Weights of a small transformer language model.
Size: 16 layers, width 96, 3 heads of 32, MLP 768 ReLU, vocabulary 7247, 3.7M parameters.
Architecture: LayerNorm before each block, learned and rotary positions, biases, tied embeddings.
Training: a variant of Adam for these matrices, 7596 steps.
Each number is 128 + 32 x the weight over its row's rms, rounded and kept within 0 to 255. Layers, rows and columns count from 0. Numbers have three digits each. The size before them is the row's rms in percent of the matrix's.

# layer 3 MLP up, 768x96, rms 0.0873, rows 18-51, columns 0-95
115:080141085075117141149146159135108153083133117105131085114087130150128129186158133074141121194136121117159126114128097142126160145158138119102180059158099139107116217136128137114154120136129109127159078122207147173116105166173216172101115152100120093139150070129151129068133133058111104092
098:106124130103064168068144125088095073109160165096131159105133107175164137160105092113129119139170086136151135169190201157090069200125067138161170070124135144061140160156100122156154162129091134107120117188132149154103087116147109161124139145145048156112126139164135113106144146126119139161
096:053152123085108133149121135183110114096165152171138103116077150118101112096076184124124167169093145113116087177140171193144139116150128126096132182106157174131111132146085121204116118139103101147146150183160056135126153153120129069103092136130096116081089177137139182154154086075104125097
103:091173072140094119170115090153117099094159121095127154088125083169182125142078161134122127131138050165103147165071210141149121101142100122131115138090103084141123090145120133111099122147154087155126150134145142104209097128183103153124142138099070200074168153143099101141104177125102085145
118:067156128133131172091117167153109153141126167133108141071104106100218144141091136138121157150066066159131124116127101178087124087177165151124139107125061088147113135135068139173076110129102132122124161123120128147172145122139158109112202162100181154077133139175144197143118111161074133099
097:146128135099102158183132133106065107101147122158150123074111148118155108147138127105115146196108119111153168152140108165111137146186112129137141141068087129105065158143058146177169146184054179095112123106135101089164156167077171170121089122163111105164137147190147115116081082101088117163
065:127095132139144110144108095161120145126093143115110088105145141095119048140100185045208126136122072112146155157100127143142132184123126158140102115200133177110073170138087171095117154175130114086127137154148158158168099144113148176062165112177085100143079076147146096106103108107138099117
130:122147157111104123093119171128149110130182145071111114097093147215106096108172162089143128133148148113141120163113170104094083162146123108119147080042130121149142165151124164147081123142141186170130080100169111147155141119166134121003134152139077141117084104130094118099100174098143123145
122:120109151131137160037136134136095213123133138112094161108083167138124132089157112142162127120124079151169175129115183149143146142100110123150124102114163113177107124136123111156102096119119134064060084157138123190147178164145143071135162192126102068051114051157123108132108147126123129117
113:156176219090097132136185081115089120150086104134103136109113097138154093133088143094122155111109110135168097151113104127204113081161140153122131107173097068106114145118137144114061163143079178017166130161127117178126130102153130141113142136127122138106132124131114180119180154060117151132
100:160154154089143120154177061145136076131182135093101126107153098197138128178119162109161139153148121117178104133121129072173089089132113188104114172123107170107100132093143138129115156210139150091119108153146086122115129158179108147083066157191095143106122098164074087107139078088109123106
053:143156136137048171101163101169076112094167142144084108110121139139145153133024170100142146163096122104098157145164168143082103168108118165171064094082130137184056110166157110123155136147123104101096163159144126114167134142125157176100136151155138122172144081137185111100113162105104118160
114:106150122116105135097126106124126151077086139076103145080130100166103104146125210099156111179087146103130142105139131146134136091157111133126167154149078144176132126121109169061117145147137152118138207192103080149128115096165160139085163112138157085135115155191044148139057158171112137075
101:158131157048108135121131101225108149101220176118134117085083135109138155124081150107140196148106093156177160096120174156125100175111101136152081099105085105108150176166136137111102112144093154079147112189124119083139112132122158196102177099151087101137126101117115119111120134100127108107
099:130170112148144109179133080178130138117126130092107045094147170163168119144150139124158185146115126175094148178139147135139146119145142104134210182154094131086105151112081131129134120152121150196115167088163168164200091090141147124125067124142149109118079164088126115094124197119137091076
096:162080067108168116083144133097136173103186090156082130136142145182185101140114091111129126174113164104164195136163141135117109091145106140078160148063132116191097126154113103147063093142079129117045131147187099143127138156143170134096153099102074101137160101140126116155109156160113146164
056:090105122150132126107115147098126126115100189128089087100101092114135075148136173134170137206151158164125123174162087151159072127136111136149170143068093129097024140121114110109079168091117135112163153149127137154165131120144153145056129145113163054135106091097132107117090107090061147096
117:111149142150091136114194106120055148140111157131130132102116068176115146160092151110176121160143090113109150130103067093168138139209083138216100073151151144073098124127150098104171106143121118097119105175145083202147066145142170125122133132169140110100152146137126141130150154091118179085
096:049085115081147106114133122113122120142180083096112119102100160222120138212128119098128137088093159133117133119190125144109114138160094103126104101116114159164085100188083137149175095118136077113147052116154095091134166163149157139059136124175138115141136131189155171125116128092112153142
091:119148159117082141129109139154175112078117179148149097119167096150195080117128168055140137139155091117107151147145139135092092140116139171127105116141044073133132190145092189068137110172144147096127151199138170184085110172178121095119121124111087149094093098128127137104102111117092115078
103:131141109091090127138137150176105164131120122154102061089127165147162061162148128092165097140046101092171169202136115144130147082127105173115149126141150155142091140106138138148076140126128121078146176132085150100121119101091115150139082173151177082141150135072080126117061106137158207121
114:158182195140129117073085088103099144077127196098124094107109146161176106128106141093135143110110147117126156181129114195179119097134152154100142119167088141198107096098117195130104105189110133135056072129143145185129097081143173131155089130154158122138143117121097146140088104099122104174
058:113162099124096127073106142144102147123125103099111061074138143155094123143116121067160177143085124101162156139118177161126146201163088144164131104169105086103144190151137168150120114204114127078148145106152082175157178150176133126109172172177120111109087105060112143112164154099094122118
053:142143140149121165079119048103147162107140109140149089053131125113111092149106192055145136177096127120169170171152164188137144139127129176158151146158092115124100169141137144139050106160137111082097156143189136153133132152152136097029093142148148120126118137104155134060096122106135148143
101:137173079109121149116156128129095104139184178149083144135110123101179135065108126148160171110154103134107126129103103195141113106202065200091117124099117104172078166141087182104158161144087149091106095145142119127138179130156062092112144146122135139136079125115102152159124096119099172050
115:109200112188135158128154064126160194136126138106119100123075135143142094141149178135167136126173128094104090187125131124096189121194125188145180148119099125090086181094137090072149110138165090184147131098129130152149119130151167166144148129143091154071158129096102145072073139156139135103
110:109170157141132110128087091179157138118128172073094156144104172127154108100078162156114164137110054097146120122116196106124124101135130182154142119142121144167125106129176121141162112165159097108158135161091135164183133114145153040101142146161119120105119111155069164077048114163076196123
101:155118135158141169138104111142100070088146108120091141107126073179181115114115147135154113112085168186147158109129185133144123064153053087119160144064085125139101096127090170111113186094129118119085161158167136112158150130127132113068153173121073103094173159168119137096080161109072086110
113:130115161150139177039155094122135163092105119119095128073128138158174130129146153108106107155114152192137094142123192142118181097121142133154134135106058122162117149121087127158108109178157094088127161153129135214132111108159205144134114146128137118039134174146195147123146171120113090169
054:119127094135091156096136104118125134150133123109094061087140097090125080144074219036135159117125109112093114134080163134093110124129083165154110124120115095094119142088111092147081212171085098093123106140104114199117103118144138132072119129173154129112098107176152126083099141115070093121
111:125144138180132115140094110138085169095091119078097030124115175135127119148132194100140150101132090114128118185155150132170198132179075126167160111099142152137100114128127102162127163144130093175096133096072140155101193127129179182107113118131166137129111084097088179098075127144116098185
106:117159102074151089139101061184091194115103127091142090133101170161101126115118183120178164135076122115183158126165126171126104157172059149143108083128114130156126087135150121106155120138134087142116097081124093106185177135144183111106107112163084119139051065143125110117106107082143164119
101:077112121177136200085135131104129180088087144156056138117092166145146130102192136128142114173122144132107144135079186126121153169126122156177069127135091108111101139096126103063113100151151110084135124143144120105171102213108183152117143176146152152127166170143157141075095091128166085157
051:100121095065109147138096091126101202088119167145065115109081108165155091154143158130134181091063093166114149160145149101100103152105112177171145161115135133070089137110131097134115136123169110140117155137152085147144114095106157146049151167150128103118087105142166163038098108159096109080
# layer 3 MLP down (transposed), 768x96, rms 0.0714, rows 18-51, columns 0-95
122:125087114114117082160082141149148109121120137145099080119097182148167104165066100105107144071123183145152188149136149155150087136113108093133133100090118140081128084171205060067119149126099174170151132194118097149160128139155084186120150094133119164130154140109177117127161077177163122128
100:114140125147059103127111163150166173168153100138167107165153122100088125199096114112109178133183062126107143130122100138081127083131178151152124185183113144142109076150076114136110090139197211100120148084120080141141144083162128121095146107098110123095165092147133117139098106122172124065
091:155163131116133153142146083151125116143149120102140250138144088135121119135109107092129039078133092174184142112129135093150125086109130139102095174165098133131082150143146132151104121113132185077153167169098111098096184152138137147123107087064142117151128091086096130098182105183164146176
103:110130152197111082122113108116102159147115121093126118178152139151107088110120096145156072086128155057063083141129085134090093121162150110108152094195131159113151137093145095091217133131064127113156153101145118133119180113089133112149128109166158144157072097176156197151153153131184103119
141:126167071116205100109163105146124112110113147137159181091142082138224101071171129082159112134163157130179155132173113141099128126146072122106101112075083106127190055093164123150115165138171174176106119130072146143125093101107127102159116131130159110132139144109131156118156075101134161093
095:178183185132083125143149138111149084168137156176106156134163103060107117149127143156162087034133160142092103161111145131139124106170133140103089153163197079141194171130130125140091106129176104144169124116123109143093094089115029156080155109118105135121133133121149119186110132087142113115
048:095089082185095136091100132081191113135094131128143122164087108177104155123144188109100098127115117092126080127101175187163103137110168094113149113109163167142122131101116159154157098112189110141140173056109121162123113118130155082170106015096166127162154113109138193127128129160133127149
142:199107148072095108102154112108083158092149136083160157089132134134131087158141132145149095137139122101097078103201190125098112141104180157056165139105151133156156147066073151158150135124150168074094078097123151157117102155114174117106173043153146164161142151120075116133143134120120125099
124:135145092123189122105143123177106118171095124097071138140213167148101142109104090126193119117150119115133147132083165185147175112148148098134053154164146142086119157104100139085103178158105081167131122119152154071099062142133109127105090088161151157149112112071127100201100160114159104126
108:139192055067107106125149201189084119145144148104118135132138144128110138144152128104091151087131154155165064106161101134086152080169195181103131182164125123085130129172145160143127129104136164127100081133080091170099110131093110149151161070069106087098146154137100165140166120098108141109
101:106120081151100086138070166107122183125095140162115096140146083118165082096142127147096132162158145182120125155079073088076074110112187173145125179135121156141169114119173106121174150112143148162143156132085050147131117136164137170148119084128111120113169155115055166094134164107152158059
032:098115122165134089159092161108127143087117140145146223153114143109112086140126121128125214116155127138163157144139056158138101121122118101120129142145149167099133158081163139126145150134093129124165105069147121151177179083033170114099101101137162154185124134197148105169161072085117103148
117:132079135137167139102143114104142122118122138095083186126189121139126174095070135162116054127188110099129095099121084108126206069171128176170085190160110112101166133140105100124105143121067124185100110135125131115115204147099118165083139131158175119193130129134107112128137092163122097157
088:132140151136050123145130144070154055114146177126152179152155137166127116160071104179130128170107136117106106186111124139119166104086139039114097121110105157138148135166134191093142186146151145122171126061116106111135141088125105083143098094089176136186081149083155145160138165095126107135
094:165150097131119167116111123061111075072059118136147146178124139091130169156067104197130107139107131130155128130145095137112148143107108099108117110141211162130135090132132225089147161111156129132108107152179058111124128147179103111109161090092118089127171110139171180150114074109146135169
092:093146105082131079099122148133165125135123203075148147115146114162123149140215166200125050174107103093130137154103148113143113129091113112132078160114157138119122175088144152098123175111120076127228103080138075098159181170108140153155165097100095127163138152131101108116130121106137152129
032:066164150208102181180094119124149121134121108076105119219154213093162172100105156063111109144113159135111142167108098121155146100140142135117067168169126112136101161135080092097130126125141124181153118094131115148131159140071097129132120086084120092163137131142184160169115097145131092120
132:109158118162108140162097138085122175114105176127102137214116173172145152114146071163115096188135115125123174108147098122093153170078150130169089129168151166162122148104166118111099121117102087138102096152162093163110119145134084141120149108049163088091149120083119100124209078068139089131
091:124100125114145134177113130132158147098126084100089125144102159126088150068117133161153110136132075146199109135101098154118161046096143123131142179131116121147162111124129130109139165092178133160144232183129123182117110132108108098150120093114141082218138065143112129156078123151139142049
091:130116117147167116142113174146152085119086096116186124244151155081144078115152160099125172125123144093086120099145060113137092136067121095113102145140151127122149159116124180109148170116140124111123157133168104159107139119137094111169214091186028140133145121132158154131109128103133090112
099:127140119116161161096128111162122129193168122162134149107120171129053116099122109083075127064174129153074124122100156153131127104103155133086086154158205070143137124167074139116123155126123101175046102117092140131049099148154112158172164091115162159120160122120141149189117162105108135167
133:118143085171094164079095085076111131125117132165113113116089151154151140126198138133135107119136115216121120118128084168127196118181160168161111110162080164143134128112098138184088095138098093172085090149143101140121133191188076130127136139078104103116198128118168115076145131073133140115
040:091122177111172145144150151094134086151130187092157093105108170106155070081103055105138118144179088108151131120162093184099132108090131094139157114102068139152149113110145097231108148155078134123197136158110099143142118150125100182139114105149146080142129169091166137132173096160147084120
028:127067142113091131185145153159182134112113142100208081146158124070117179109139129128058131095094173050161134109131162077176133109090119095087108104187117108125093095139119118088139106112149164150129132146129122162141161109126153130160109081084168094193125136130128136199172111106102090106
108:067180159135096190120153087106130173124127086176155108133096126149120110134142135111162155125158145082119154146156123186161107141132105144040078098130072068124162136115150186122187091168126096095117108142106170153121154155134151148078097153084142151114105134184147121182077063118156150104
161:150107186149159116134126163089072065113181115115142139127131093156172167182060156135148147110114152128150152144121105091172106152110105147069113153124207140176109105120119120095114167109103135090094141125129066094091072134153119115140160135089158095099184147105192173148135074152109107191
115:101057105144096097209146182057141130131105101131139152123100128079155137125076160110129146146156205106161135142176102159112044089068143078173158067143154148112117119132159164096194152119148150079166090123097126124154110137132117109172127163093162121155124144138120110160160118156125142096
116:140124111159137124064051131133150223101115136086135081159114176154134142101119136092142094083059107157156132185184097141120168164150126154102126158114116177168076137141135097122145100136113082204123135101088131145160111106098090133123136077112161160106131107100195153114141159166111119075
115:168151038155115097160147177147158110169112113147080092121156114159139121173117156106137148131133145152116147104148089144122166137167039096075071096085139118150117143139102174156125142066095156078090117157122087086093172111167102177097144096116132175134140173129194077138142102126162138106
022:115137123136128162166145140108138127127092183149162052175122098205124161170153199104143101151098109159107115127112149111115084155141159148120097181136120162119060149105159185130102167108157092124047123152117128106171079172148111165152093090084094084135183102091143117141117151106167116079
109:111049114182093099177109104054135151130107121122136112179126145125083151191090119128136174074080115101146116182137151136069059131165128186132080135167139154144120163111121139081161128154140100178114168117087091170146120138177119097165118078076141120100140151090150117123113120092180148135
092:130104126172076075134144142139138163099138118138110149175087154133148147103131131186140130129091173153188095200147028076136097098126122079092109113118090178098170144055138165098144125123110117147156147126093149173154098115131128139166115046082149153170064151151131103122146138141162138134
097:129111169050104123133121143151134083161137111091157059115131127081104181106078125121114137082163133134130142131159058172163096110119149127120169144132142166136132104150170110130163166131105155196138135151135114165141172149129101147132154087063163051183092122117132120118135161137118080021
025:150081149150122152105124077119120149118132159151193107094132141137121182088064148097109121138088115121159148069117088145126104092072149116086126147159093127126130173147126129110108114150181119171142161076139119203149145130103154092169084095062113153212144100117169204166116186144110116102